python train.py --d_mlp=384 --vocab_size=1024 --norm_place="pre" --positions="learned" --qk_norm=false --init_std_down=0.0 --optimizer="adam_variant" --weight_decay=0.11 --lr_head=0.0175 --decay_shape="linear" --doc_mask=false --steps=10386
Each number is 128 + 24 x the weight over its row's rms, rounded and kept within 0 to 255. Layers, rows and columns count from 0. The size above them is the row's rms in percent of the matrix's.

# layer 2 MLP down (transposed), 384x96, rms 0.0679, rows 157-192, columns 0-95
size [103  97  94 103  93 128 101 111  90 100 116 102  94  93  96 105 109  77  89 100 101 107  94 108 104 108 103  93  94 109 103  77 110 116 104  95]
[[123 110 119 132  82 101 144 129 115 135 128  96 136 153  91 166 128  93 101 120 112 163 142  97 114 101 137 151 138 141 152 160  84 156 157  96 113 179 151  98  90 143  99 131 113 129 150 114 176 130 121 135  87 170 146 124 143  98  83 177 129 141 152 110 172 128 140 146 172 112 139 127 113 130 132 111 142 136 147 110 111 108 102 125 174 113 125 152 103 101 113 149 159 120 112 118]
 [115 116 145 105 181 101 139 142  96 115 157 102 123 112  93  73 160 159  85  96 156 154 134 139 128  97 140 110 114 101 118 152 109 121 166 146 137 118 114  73 139 124 138 116 170 146 165 130 143  97 120  70 110 128 162 128 130 136 126 139 107  93 153 145 149 136 137 105 171 172 164 110 123 149 128 127 152 145 140 109 117 129 158 118 117 148  91  99 117 147 112 147  97 145 108 144]
 [124 148  99 126  84  90  95 120 137 155 111 151 122  75 119 125 152 101 104 147 149 154 116 141 126 120 102 155 163 179 117 131 125 132 112  96 155 130 153 127 194 108  87 153 104 138 133 119 140  97 102 144 153 156 122 141 144 164 128 146 140 120 135 145 122 155 127 159 134 116 116 120 131 147 112  71 126 139 167 120 116 123  91 173 115  87 111 119 115  98 169 137 161 140 109  88]
 [134  96 122 118 132 155 125 108 129 137 136 160 118 149 127 103 111  98  85 143 123 125 132 128 117  91 139 114 160 104 109 107 108 115 150 117  98 131 120 131 113 124 100  89 171 137 120 118 169 117 133 167 138 104 113 145 130 130 166 100 119 143 166  98  76 143 136 136 146  89 114 113 113 154 179 111 132 136 120 189 144 144 108 120  98 109 149 138 150 112 148  97 136 209 133 175]
 [100 110 110 114 123  95  94 102 156 147 103 138 130 119 103 112 152 138 138 136 116 127 100 126 145 151 109 153  87 109 194 139 154  69 135 147 110 120 124 130 102 162 122 146 131 130  77 134  90 151 117 154 165 159 142 144 139 134 122 112 116 112 146 204 110 140 137 189 105 116 124 136 172 126 121 123  97 119 149 113 148 130 137 129 115 122 100  93 142 150 126 121 116 167 109 165]
 [125 127 123 136 152 121  77 129 123 142 159 165 143 160 112  97 134 110 117  93 157 137  83  94 128 176 138 141 120 133 122 109 125 130 114 143 142  95 157 150 165  91 108 159 155  97 128  66 149 111 133  93 127 138 122 139 136  95 151 131 101 121 141 114 102 112 106 125 149 139 106 165 120 116 112 123 171 135 102 199  96 137 157  69 105 132 149 133 139 134 121 127 117 151 152 143]
 [129  98  94 114 155 125 148 154 129 115 113 164 126 128 169 130 120 103 114 132 101 171 114 152 190 110  98 115 107 148 122  83 138 149  92 129 107 146 129 187 164  98 152 118 153 107 129  88 170 117 133 108 109 172  98 158 116 109 124 109 149 104 106  66 126  94 102 150 150 147 133 137 143 131 119 110 108 132 136 143  97 145 131 151 122 127 154 123 146  93 131  99 107 138 157 148]
 [132  77 125 116 113 101 142 102 160 126 168 120 118 100 142 129 132 143 141 133 141 113  94 125 134 114  73 110 126 102 178 156 123 149 171 155 140 133 134 126  99 110 143 172 108 113 130 147  90 106 126 143 162 120 109 128  75 126 154 130 116 132 142 104 160 116 195  92  88 118 141 113 140 162 150 144 134 119  77 120 167 148 161 122 166 125 136  90 114 133 133 124 125 119  91 115]
 [105 116 136 129 130 122 160 148 127 110 130 116  93 120 111 127 109 144 179 105 122 120  85 124 102 132  91 130 146 130 163 146 127 138 161 114  64 125 137 107 113 130 127 112 179 108 161 108 187 111 100 123 108 104 138 177 103 130 113 136 151 145 131 140 120 117  80 148 114 114 118 107 126 151 167 127 130 144 130 180 122 106 174 141 107 113 150  94 105 175  85 146 132 163 130 147]
 [119 121  83 104 172 156 163 117  88 156 142 131 116 113  71  88 132 108 115  84 112 148 148 116 176 135 125 135 148 118 147 116 137 141  77 102 188 130 149  92 128 112 138 162 150 144 143 107  97 118 133 155 130  81 121 104 134 156 146  78 138 139 172 143 139 129  81 146 126 125 141 108 104 115 179 144 109 118 138 141 161 127 146 149 130 130 139 119 154 103 131 131 129 116 134 125]
 [107 116  94 139 137 152  94 157 132 134 114 131 136 168 111 133 137  94 128 146 122 103  98 122 140 172 107 108 124 136 145 123 145 103  85 108 159 109 159 183 128 148 105 168 111 144 142 165 168 122 143 110  74 139 125 122  92 116 125 173 125 136 161 114 134 177  74 111 122 122 130  86  96 115 137 150 111 144 120 155 137 167 153 123 156 140 115 157 133  88  92 111 105 114 115 119]
 [145 139 114 119  85 119  70 110  93 111 102 120 123 161 165 126 162  86 113 116 145 106 142 165 135  81 161 120  92 144 100 119 127 139 107 164 165 115  99 155 139 103 112 139 144 123 115 125 121 142 136 127 167 155 157  95 167 147 117 135 159 131 147 137 148 136 156 116 116 149  54 145 128 145 106 138 130 145 158  87 130  95 141 157 136 127 113 110 129 150 129 115 168 118 124  88]
 [137 112 139 130 111 102 114 143  86 156 147 131 130 132 122 166 152 103 126  62 108 136 100 113  99  64 132 115 120 157 149 150 116 145 130 141 148 144 132 122 107 163 120 152 106 135 175 104 152 111 144 128 131 187 142 113 104  99 105 137 118 136 147 136 147 111 104 137 151 138 227 143 114 140 124 122 134 123 125 144  97  96 121 140 148 147  88 110 124 121 151 102 147 104 155 124]
 [127  81 149 115 112  61 134 153 114 161 125 109 126 178 143  85 116 134 132 146 125 114 121 138 118  98 112 100  72 139 108  87 116 149 140 144 163 184  81 133 121 130 116 154 155 110 151 148 124 147 123 122 171 134 134 149 152 149 125  91  97 103 109 115 146 103 161 126 148  86 138 106 140 116 149 115 115 116 120 160 164 148 162 121 137 123 145 159 164 119 141 114 116  93 121 144]
 [173  75 107 131 102  94 128 145 106 125 162 136 109 138 119  96 110 104 120 130 119 153 170 136 140 135 122 149 162 124 149 148 157 136 111  96  90 163 183 122 131 135 110 129  86 160 123 133  81  95 101 104 107 137 161 154 139 118  73  67 151 106 128 128 144 135 138 117 127 118 153 137 153  86 138 111 125 146 162 134 120 129 103 162 135 137 142 127 118 134 132 128 121 126 192 147]
 [133 154 115 121 137  93 163 151 129 123 135 114 139 160 145 127 127 146 130  91 118 160 122 125 161  93 118 122 151  90 139 101 161 136 111 168 147  95 164  78 145 138 143 108 152 129 109 108 153 144 126 106 163 109 155  83 169  92  81 134 104 130 113 131 134 130 117 130 134 174 114 156 150  96 114 106 144 113 108 133 124 113 115 146  71 131 146 188 132 140  84  87 132 107 148 137]
 [175  90 128 102 110 121 136  96 119 134 148 148  95  92  90 134  86 132  88 152 173 148 157 110 108 132 102 136 136 131 173 130 140 137 123 164 133 117 143 140 113 130 122  84 128 132 120 178 146 118 133 147 103 142 148 135  97 158 113 123 124 171  94 152 108 124 115 159 145 158 130 131 138 138  98 103 131 118 129 147  62 111 112 157  79 131 130 124 123 101 153 149 175 150 139  89]
 [140 128 145 130 131 156 153 110 138 122 168 121 114 151 155 133 187 145 147 154  97 153 130 141 138 109 154 127 142 129 123 153 120 106 114 139 131 172  95 150 112  94 135 102  71 107 159 153 120 113 137 104 140 139 106  97  97  99 106  93  65  68 154 118 144 155 115 184 146 105 113 126 120 110 119 138 136 136 148 125  73 114 108 131 127  91 119 131 132 156 118 121 158 113 162 146]
 [175 129  94 124 115 131 136 131 135  57 136 138  98 139 136 118 111 115 148 119 122 133  91 124  83 135 138 144 121 143 150 130 111 145 180 129 120 155 128 124  98 120 115 141 134 136 160 154  73 137 144 148 142 131 126 130  94 168 159 142 166 156 128 115 128 155  87 133 129 191 117  97 144 109 106  80 153 107  88 125 124 117 134 173 119 120 175 103 126 122 107 159 108 157 102 122]
 [151 153 176  81 178 125 115 137 120 143 151 130 128 135  84 133  94 128 126 131 144 100 123 116  65 127 123 168 134 140 144 149 144 123  94 169 103 139 120 159 105  77 142 105 115 102 123 143 125 151 102 109 117 160 121 125 156 118 128  95 162 101 126 109 157 156 120 106 134 137 124 158 122  95  76 160 142 159 178 123 113  96 170 123 115 117 143 129 118 124 119 152 145  98 109 101]
 [100  70 147 129 163 133 101 102 113 117 143 158 138 162 111  83 111 132 132 145  92 135 101 132 148 143 108  97 155 115 131  80 127 133 142 131 168 122 162 136  99 196 110 101 121 126 126 146 179 142 122 102 117 112  94 147 122 106  98 104 146 149 187 111 128 130 170 148 138 146 148 119  96 137 135 139 123 117 126 138 144 104 146  87 163 129 128 117 159 158 139 124 103 139  85 113]
 [ 89 150  81 145 174 141  96 106 160 142 129 126 161 112 149 165 102  97 154 133 101 104 172 124 154 138 192 118 148 126 149 158  94 119 109 112  90 117 129 128 131  99 149 114 129 129 127 135 147 139 173 147 127 122 151 126 104 137 112 113 141 129 113 115 152 127 167 103 124 127 155 110 112  70 106 173  93 120 104 128 128 138 106 109 118 141 105 150 165 156 105 138  97 141 149  85]
 [145 138 127 123 128  74 118 132 105 150 181  91 144 146  77 158 150 127 144 113 114 145 119 125 170 106  48 135 125 108 131 121 158 114 117 120 161 154 143 151  89 131 109 160  88 117  90 159 141  97  96 136 134 163 126 120 156 117  97 115 110 144 176 127 100 139 146 116 149 150 158 153 104 118 152 144 124 128 143  81 115 113 122 100 112 153 104 127 130 117 102 121 139 153 147 142]
 [145 157 136 143 168  63  99  99  96 149 114 150 164 166  91 140 146 116 102 137 140  88 144 113 149  99 146  99 140 172  72 105 149 100 168 118 155 129 132 137 128 119 137 115 130 108 143  89 138 122 100 151 162 128 124 148 134 154 103  97 137 170 136 126  92 135 123 114 164 159 139 132 121 120 154 137 113 156 124  98 129 101  90  86 123 117 117 129 146 168 149 145 136 117 133  96]
 [151 124 110 161 125  90 182 137 112 149 127 131 147 100 119 155 162 144  75 109 147 116 145 116 120 145 106 144 107  98 149  97 138 129 100 145 132 148 156 151  71  97 136 121 138 141 149  94 100 114 107  46 100 114 124 145 117 135 151 129 146 118 119 141 142 164 138  94 106 124 141 150 102 108 135 140 117 136 160 105 167 102 153 159 131 125 111 136 178 133 134 119  83 123 138 163]
 [112 125 138 115 114 121 134 142  83 141 147 128 107 126 144 101 107 121 150 122 142 137 108 124  78 129 176 117 111 167 144  77 145 148 136 147 133  89 135 101 140 140 134 100 114  80  97 126 102  96 135  99 133  97 149 160 140 133  88 103 153 140 144 168 111 131 146 113 124 101 125 150 173 155  90 113 142 144 179 168 150 106  92  96 185 120 134 135 125 144 133 144 123 134 175 117]
 [152 101 127 125 140 141 122 135  93 123 121  86 148 152  93  67 134 110 156 124  87 198  98 153 110 142 162 127 139 104  99 139 133 157 100 141  96 152 100 129 124 145 116 102 140 109 118 125 121 142 140 128  77 116 118 124 151 158 134 125 137 139 115 139 122 112 138 127  91 147 199 183 176 134  99 143 130 122 126 156 147 153 120 120 111 117  97 118 108 135 111 171 127 104 151 139]
 [115 138 168 104 103 127 110 142  82 121 121 127 136 121 112 132 141 145 101 102 126 118  91 125 109 118 136 124 114 177 108 134 120  96 166 160 127 138 155 151 140 137 122 146 121 105 166 140 154 107 136  98 144 146 105 148  99 212 115 136 163 114 126 125 132 130 124 109 142 143 144 116 131 105 155  89 126 183 113 137 173  56 123 113 160 108 103 128 127 132 117 144 154 156 143  79]
 [143  96 129 111 123 120 107 114 133 103 126 180 180 147 131 112 131  98  95 148 134 149 105 135 117 120 119 162 124 115 132 103 145  83 136 137 129 170 120 108 100 158 126  98 182 116 165 143 109 153 151 146 137 113 119 123 142  98 131  93 113 167 133 125 105  88  81 138 139 174 106 134 169 124 164 127 158 155 118 174 135 131  98  71 127 129 148 105  88 133 116 145 103 132 150 129]
 [195 119 104 163  89  97 145 151 120 109 104 138 118 142  84 116 117 156 101  99 131 156 134 162  63 154 126 130 113 119 114 124 134 132 105 110 128 152 111 121  99  97 154 146 147 104 130 130 126 126 138 113 151 160 109 128 104 160  79 128 161 112  86 139 131 126 134 112 174 141 132 132 165 122 116  89 132 206 159  96 156 137 157 132 136 142 116 129 147 129 145 127 130 119 104 124]
 [146 153  92 138 112 118 149 129 107 158 151 144 136  79 161 141  87 126 139 175 147 115 148 156 155 103 137 149 144 116 160 127 148 126 109 123 144 125 136 198 133 144 117 118 175 156 115  89 129 130 108 134 153 143 140 145 114  75 101 114  74 134 101 144 154 116 134 136 122 122  93 130 152 124  93 100 139 115 101 126  54 104 131 106 100 151 145 157 131 127 134 116 131  95 127 110]
 [110 160 124 126 124 139 106 174 126 129 120  97 115 146 140 111 159 109 154 123 172 125  87 162  88 124 145 138 103 141 139  90  93 155 160  95 141 128 159 110 112 133 149 152 116 126  91 156 163 151 115  99 133  85  73 173 157 129 127 163 143 142 108 119 124 103 140 124 136 117  95 120  94 130  91 120 165 169  91 145 119 164 162 134 114 100 133 138 143 146 110 134 133 144  91 104]
 [158 134 164 157 167 131  83 102 136 126 112 177  98 124 113  66  84 134 158 129 148  99 129 144 136 181 106 145 137 143  87 144 134 117 106 126 150 121 132 122  89 127 156 135 144 130 118 149 111  87  90 123 132 124 125 150 123  86 122 159 130 141 116 135 110 108  74 135 128 123 119 121 130 115 125  97 148 202 135 165 118 160 123 114 119  98 143 115 173 140 143 125 121 102 124 144]
 [100 108 125 128 142 131 126 121 156  88 110  98 165 167  85 100 118  91 126 149 143 125 112 153  84 121 133 149  99 141 175 147 124  89  81 128 137  78 157 126 118 148 104  99 147 127 132 109 122 161 181 156 133 156 113 127 101 155 129 118 117 161 135 166 127 102 119 102 144 132 126 141 177 141 146 113 156 113 156 120 132 105 158 171 164 124 109 128 112 105 140 116  87 117 111  99]
 [157 107 124  97 104  85 135 151 111 116 132 107 137  81 112 146 148 165 143  83 110 138 160 123 127  94 122 139 115 148 166 139 137 141 117 114 172 158 123 126  99 127 158  68 166 149 149 156 116 130  91 160 137 113 137 146 190 103 131 134 120 145 141 151 131  84 108 123 110 137 135 130  87 144 162 117 131 167 115 105 161 111 111 155  73 105 152 123 119 132 119 145 112  97 132 139]
 [118  98 114 146 107 146 129 134  91 129 126 155 138  93 125 128 127 131 133 117 106 168 117 162 129 113 140 122  90 160 111  99 124 113 119 119  73 152 179 154 147 169  90 125 191 108 114 139 163 143 134 107 105  68  66 137 163 125 124 147 147 137 165 129 113 117 153 107 125 122 145 118 121 132 131 137 132 154 104 149 153 130  72 163 100 118 110 110 143 143 135 138 164 110 127 158]]
# layer 2 MLP up, 384x96, rms 0.0878, rows 158-193, columns 0-95
size [105  94  95 104 121 108 106  91 102 106 103  92  85  95 114 103  77  92 106 100  93  97 109 100 102  91  99  94 115 102  88 108 116  94  89 117]
[[135 137 153 125 155 135 155 155 110 101 149 160 133 102 169 115 104 124 138 114  84 146 166 121 170 149 137 124 135 104 172 136 117 119  95 119  85 116 161 128 147 148 125 136 170 140 144 123 116  99 139 122 135 115 150 143 140 136  67 148 129 128  87  65 145  98 102 150 144 132 111  91 158 104  92 136 161 145  97 146 137 141 136 112 151 137  79 137 155 121 100  95 126 105 148  94]
 [126 135 112 151 145 156 159 173 147  50 100  93 156 169 142  98 126 151 161 134 166 107 136  89 126 126 168 136 121  95 130 111 106 132 102 133 119 143 138 140 120 154  95 144 187 121 131 158 150 162 171 121 103  77 125 108 134 119 117 135 140  91 101 137 134 111 116 110 124 127 114 144 130 113 150  96 135  84 105 130 138 117 127 135 135 152 146 157 146 121  85 153 131 135 100  97]
 [ 89 130 150 142 131 109 119 113 134 118  74 109 109 112 104 141 105 128  78 145 156 153 138 107 141  90 109 173 136 157  91 145 124 145  94 127 134 140 168 109 159 158 139 130 132 125 127 147 113 122 153 113  85 152  94 177 116 156  92 133  58 121 140 140 126 138 141 135 116 129 125 116 142 118 125 172 175 105 127  99 148 143 103 137 145 133 172 158 155 171 104 137 128 108 111 108]
 [ 78 157 149 106 141 135 157 142 135 182 136 147 123 127 140 109 149 122 130 111 114 120 114 180 188 172 134 118 150 111 169 119 124  95 154 111 106 109 152 145 119 130 115 155  98 138 160 164 142 113 186 177 151  99 122 139  88 126 108 117 116 100 141 140 148 155 149 154 146  91 113 123 122 130 110 108 102 113 103 105 138 127 112  76 102 156  96 131 116 109 127 157 129 106 139 133]
 [ 68 154 116 119 151 116 110 128 140 140 148 116 138 133 131 134 123 111 121 122 152 132 120 121 158 125 164 129 112 158 176 147 126 102 136 126  83  94 106 176 173 144 115 164 105 151 102 129 152 147 137 111  91 139 142 122  91 135  99 123 109 113 127 104 139 103 181 132 104 113  88 131 148  87 126 159 184 124 102 165 148 123 134  90 108 178 123 132 106 147  94 150 143 103 108 143]
 [ 94 162 149  96 180 121 146 127 113 130  70 106 135 160 175 100 138 143 141 160 127 125 140 107 179  76 102 119 149  97 120 162 142 147 142 133 114 109 151 153 175 140 154 147 107 143 135 141 136 144 147 102 114 122 121 123 106 113 131  98 161 113 148  99 137 179 161 161  87 139 116 131 118 134 134 107 135  90 110 144 163 139 135 113  81 145 118 120 118 105 119 108  93 112 104 115]
 [149 129 142 143  96 121  87 154 142 116 148 150 134 167 144 136 137 136  95 127 140 122 134 155 154 127 147 171 118 109 112 132 137 157 104 135 100 118 130 119 146  81  91 153 138 115 155 148 103 106 115 103 156 142 148 159  87 157 141 153 132 116  99 129 153 104 116 118  89 131 143 110  98 132 118 147 162 111 125 103 169 123 119  70 167 158  91 132  97 132  69 177 109  88 132 144]
 [120 120 157 117 163 164 128  91 107  82  88 144 126 124 107 121 145 127 167 129 136  97 152 139 143 105 116 108 152  76 144 153  74 148 128 129 143 137 105  95 125 160 119 162  78 162 140 125 107 102 132 123 131 134 144 121 102 133 136 115 122 135 124  74 135 146 130 143 155  91 150 137 124 163 101 130 149 107 106 117 110 117  94 102 146 132 177 144 113  71  98 132 154 153 170 139]
 [ 63 159 111 112 144 121 167 131 123 136 115 146 148 121 110 124 145 133 104 184 152 143 159 107 161 158 139 156 132 135 106 146 111 125  92 136 129 105 115 137 123  97 117 158  96 153 142 127  79 117 120 140 108  60 123  91 134 168 113  95 153 112 179 111 139 129 153 121 135 134 124 114  85 151 119 168 109 132  94 141 150 126 151 147 174 121 137 175 134 129 122 155 131 129 102 137]
 [125 124 156 114 206 132 118 132 116 122 104 160 161 141 123 121 112 103 126 129 123  84 125 107 141 135 159 105 114 154 109 145 140 137 143 130  93  94 104 116 138 154 143 123 160 146 145 173 103 178  94 136 137  98 123  98 155  83 141 147 101 143 161 135 151 125 174 121 113 125 101 141  97 126 118 124 104 141  75  97 141 136 145  87 113 138  91 151 144 142  76 116 128 146 151 106]
 [ 79 162 130 132 141 129 119 141 175 160 117 144 142 109 167 169 115 133 136 121  79 143 138 147 145 147 160 118 119  65 108 117 108 145 122 132 161 143  99 129 132 152 107 137 151 103  91 161 163 102 182 106 121 129  96 155 166 123 157 150 144 119 127 131 107 100 111  94 102 107  94 119 120 122 146 114 140  75 109 134 138 121 126 106 129 134 101 122 151 116 108 122  66 117 134 101]
 [131 166 118  88 112 154 128 134 124 124  84 167 150 152 125 127 131 123 130 139  89 161 122 128 145 166 149 112 167 155 164 110 113  73 114 123 168 119 102 141 145 144  90 129 154 164 152 135 111 141 154 130 104 140 182 170  96 145 125 166  86  99 143  93 136 114 112 103  97 111 116  98 164  64 118 114 147 132 101 150 117 138 141 110 123 115 109 130 123 119 109 138 155 139 122 143]
 [142 200 139 153 131 147 106 122 133 140 126 163 159  76 107 201 114 126 160 111 118 116 127 136 121 133 132 150 153 110 171 140 110 111 141 134  94 102 143  99 141 148 154 114 115 163 105 123  92 109 149 152 103  86 101 114 120  78 101 137 148 119 137 122 115 166 103 125 109 152  94 130 155 120  90 153  83 143 142 153 103 118 111 137 128 127 129 133  97 124 115 132 159 158 101 125]
 [115 140 138  98 127 170 137 117 115 146  98 115 113 132 178 178 142 114 121 112 138 105 153 113 115 134 136 102 165 126 139 119 129 126 119 151 149 101 122  92 157 147 113 126 159  66 129 140 142 118 184 197 144 179 141  99  65 136 120 138 107 174 140  98 134 165 107 105 114 144 110 109 114 136 113 155 138 106 134 109 144 159 118 129 148 116 114 141 134 143 129 163 127 117  91 115]
 [109 184 148 116 131 116 149 156 145  74 110 142 143 119 164 145 172 131 153 101 145 127 154  79 150 110 129 168 128 104 115 118 118 185 119 138 109 111 148 141 134 141 152 121 138 149 102 131 111 110 158 148 145 128 109 100 124 147 118 106 100 103 104  83 148 132 181 115 114 158 131 127 150  94  87  87 154 140  91 120 139 176 123 151 108 128  95 144 135 157 103 113 106 112 125 119]
 [ 45 208 127 166 124 134  54 151 162 126 142 110 132 117 153 124 117 102  99 167 145 123 130 113 127 109 153  99 111 143 128 131 105 131  97 117 133 120 150 133 148 112 114 136 166 110 105 139 154 138 112 162 149 104 171 136 125 142 118 142 111 143 129  68 144 115 143  85 139 115 153 115 119 140 131 149 118 139 110 123 158 145 141 167 129 136 133 152 154 142 121 150 110 139 107 124]
 [ 91 166 155 155 111 149 165 125 133  95  63 152 141 106 117 129 118 141 138 151 133  87 145 143 145 119 147 136 140 134 121 170 120 133 161 145 127 110 136 147 101 114  80 151 137  98 129 149 102 124 152 168 130 109 146 122 141 157 100 115 158 133 114 105 139 136 151 128 126 116  70 106 116  75  85 161 131 124 123 117 135 146 133 118 148 205 119 156 125 114 115 166 116 123 121  98]
 [127 146 174 121 135 124 144 125 144 124 160 178 111 111 116 124 120 113 123 104 108 120 141 149 160 161 104 127 148 117 114 176 106 144 150  69 128 104 131 155  87 104 121 141 135 132 150 132 154  63 129 142 102 143 103 100 139 133 132 115  81 101 130 129 111 101 151 106 136 110 146 120 149 148 133 172 192  74 103 134 177 125  91 107 119 153 105 140 127 131 113 137 139 143 102 146]
 [101 123 115 154 127 134 150 161 151 163 119 152 127  90 147 194 149 119 163 111  93 135 153 126 129 118 142 143 132 104 139 149 110 115 111 101 172 132 126 119 161 151 102 136  91 127 137 149 156 125 142 115 138 119 115 133 123 136  98 134 160 179 110 129 160 107 132  96  94 114 134  94 100  91 112 153 116 118  97  80 204 135  83 132 149 157 152 135 112 121 110 145 133  94 124 129]
 [ 92 140 146 104 169 134 123  93 151  84 138 118  93 112 124 134 119 140 112 159 110 115 126 138 133 141 146 143 153 133 148 131  84 171  98 183 128 143 101 110 161  68 100 156  93 183 122 146  83 119 141 121 124 108 126  97 134 120 117 123 143 123 164 145 148 108 172 135  91  96 152 160 152 117 140 136 137 135 125 100 132 138 140 105 180 138 134 143 121 142  98 107  92 137  99 131]
 [ 96 144 103 128 123 138 110 157 152 107 133 142 153 183 113 124  99  91 133 128 119 148 148 136 136 134 186 149 137 127 117 158 105 139 135 150  96  91 134 151 143 132 127 147 104 155 138 157 126  82 136 120 111 148 173 153 119  82 117 126 141 139 139 116 157 153 144 104  98  88 118 113 115 107 128 110 106  75 117 114 171 153 102 140 139 150 127 202 100  95 100 143 102 129 142 106]
 [112 157 132 130 136 174 163 123 100 104 125 129  90 129 129 165 176 113 135 118 128 145 132 129 145 114 125 134 157 160 131 136 123 118  74 120 145 156 116 158 205 113  69 124 117 134 126 112 105 154 133 159 162 157 171 127  94 114 119 110 120 124 121 101 123 179 145 128 116  90 129 127 112  91 113 131 157 145 120  94 149 141 122 109 141 140 105 130 121 151  93 176  91 130 143 103]
 [130 141 123 156 108 104 132 148 138 120 106 127 136 171 136 121 117 130  92 150 164 132 168 133 142  89 166  81 147 172 107 170 128 143 126 146  94 134 149  96 174 140 106 133 141 144 101 140  94 163 163 159 139 124 162 107 111 125  58  96 115 108  94 105 104 114 155 134 116 156  92 116 173 110 149 118 165 144 115 118 123 110  92 123 105 109 124 129 136 158 101 133 119 124 124 110]
 [ 84 118 168 134 129 122  98 136 132 139  97 129 118 185 137 148 127  97 153 156  94  82 118 133 117  94 135 152 144 165 144 137 135 154 146 100 138 104 135 138 114 143 105 142 135 100 140 160 127 150 148 149 153 106 120 114 143 115  99 124 107 141 112 172 124 110 101 177 153 146 153  92 157 121  93  88 114 134 121 164 144 142 102  85 135 136 132 107  83 141  95 138 136 164 134  66]
 [108 130 131 108 183 116 128 119 191 107 119 101 168 123 138 145 194 143 131 158 127 134 167 111 138 144  75 126 151 151 133 141 109 137  80 145 109  85 133 122 103 118 114 116 158 123 107 104 123 117 146 144 146 158 150 142 121 134 104 150 169  87 146 149 160 125 109 122 104 107 115 153 117 143  86 131 136 143 132 138  73 120 132 147 151 135 104 136 142 104 128  90  82 121  96 136]
 [151 166 166 111 117 124  96 130 132 106 141 139 109 101 149 140 128 122 105 109 160 138 179  89  90 135 111 105 155 141 170 132 141 125 143 133 149  84 143 161  98 120 139 135  91 124 115 170 135 122 155 139 159 113 105 145 159 129 126 159 100 102  91 135 121 144 138 136 178  70  87 116  60 135 124 132 137 160 134 112 100 129 141 143 149 144 142 125 136 148 115 103 104 117 167 102]
 [100 143 135 192 163 136 127 113 133 102  88 152 131 129 171 154 150 105 134 171 158 138 172 123 140 120 134 122 164 128 120 109 128 110 101 106 102 112  73 108 100 135 128 156  84 122 129 139  91 113 158 151 141  94 154 145 153 126  99 137 160 107 126 148 171 129 102  95 111 147  95 122 165  86 130  94 133 140 112 124 104 173 154 113 142 132 110 132 165 119 143 112 118 114 125 109]
 [170 159 101 165 131 138 109 139 130 149 129 134 147 175 112 116 146 130 149 165  99 129 116 114 149 109 102 110 162 134 151 146  92 126 120 132  94  91 131  81 142 132 191 125  93 109 121 111 100  85 149 137 119 114 175 160 121 144 115 120 135  91 157 120 107 141 153  83 117 113 151 122 144 134 117 157 147 123  98 142 173 131 139 121  94 162 142 105 105  84 122 163  94 106 121 118]
 [135 154 124 144 137 155 140 117 140 150 132 157 133  85 152 140 176  93 164 130 152 120 115 127 132 117 167  83 130 119 152 150 177 148 114  90 129 109 121  92 126 144 135 133 111 119 106 168 131  74 146 138 120 127  99 103  90  98  86 113 165  96 142 110 119 133 104  79 144 124 166 153 139 128 142 112 118 155  92 116 144 159 148 133 134 159 116 145 131 127 115 144 124  93 157  66]
 [ 93 134 163 131 139 130 132 129 140 145 141 126 128  96 138 145 107 137 105 163 148 115 156 151 115  91 168 123 126 105 163 138 107 105 151 129 141  50 103 141 134 154 140 131 126 142 141 129  90 145 184 179 119 114 149 118 123 120 110 161 144  97 112 109 123 103 131 110 153 103  91 140 148 114  67 129 133 127  52 147 139 145 158 111 115 127 143 142 104  79 120 125 132 110 110 124]
 [104 121 130 156 173 129  95 151 132 100 165 139 120 115 127 139  91 141 159 173 155  94 157 144 145 117 141 115 127  87 144 151 101 123 132 113 156 117  73 117 110 124 127 183 121 125 122 144  77 140 136 166 114 151 116  93 111  94 148 123 140 128 122 119 136 119 101 165 112 142 178 131 125 138 144  94 102 146 117  88 137 112  81 117 156 158  99 120 149 127  94  98 125 166 117 161]
 [ 89 144 125 127 145 138 125 127 162 136 141 138 152 124 129 131 126 110  91 130 189 121 179 141 148 128 132 110 128 116 143 134 125 153 128 113 102 100 149 159 138 152 139 148  77 141  93 102 178 156 108 148 132 138 149 120 147 110  91 114 146 155 147  91  94 156 136 153 118 103  78 104  85 132  95 104 147  93 106  98 132  65 152  79 130 147 143 128 117 109 108 153 127 126 104 129]
 [106 128 139 166 131 127  80 152 159 125 139 125 111 177  97 130 122 174 143 171 141 158 156 155 140 139 184 117 131  89 134 121 145 117 100 125 110 121 146 131 102 121 111 143  80 136  99 154 145 122 147 162 166 121 127 117 111 101  97 144 141  75 107  93 154 106 138 140 123 133  68 125  98 115 140 101 135 111  80 114 128 141 147 108 143 168 151 112 124 145 105 144 117 122  91 109]
 [108 182  83 139 156 113 161 131 121 142 120 160 148 129 160 114  73 119 114 115 104 146 143 140 135 124 152  90 175 122 101 162  99 115 129 106 128 144  93 108 164 124 123 103 102 120 138 121 122 144 129 144 151  62 167 131  92 105  97 148 146 177 154 106 112 134 122 170 122 103 101 125 149 157 108 141 126 117 116 138 154 149 158 141 161 154 123 149 134 101 146 131 155 106  99 109]
 [100 143 140 134 122 133 116 120 157 108  94 123 134 170 135 144 118 170 135 134 108  84 131 121 103 121  96 110 185 128 133 139 163 146 162 119 165 135  98 128  99  84 174 148  90 154 146 131  87 119 140 108 121 138 122 174 148 116 128 126 101 118 111  97 145 128 131 160 100  97 129  92 109 106 138 105  96 111 127  94  97 170 165 109 186 142 143 117 115 127 130 112  91 146 145 110]
 [ 53 181 117 129 123 136  96 121 147 132  87 116 165 172 118 209 129 149 102 152 123  89 163 122 162 127  96 125 139 127 125 145 117  91 120  85 113 130 104 140 181 103 124 153 143 131 142 137 120 164 134 140  90  97 127 104 144 154 127 116 124 104 131 133 143 117 138 130 105 104 159 107 110 140 125 153 146  92 124 146 158 128 119 114 156 145 141 151 126  94 115 129 118 149 135 143]]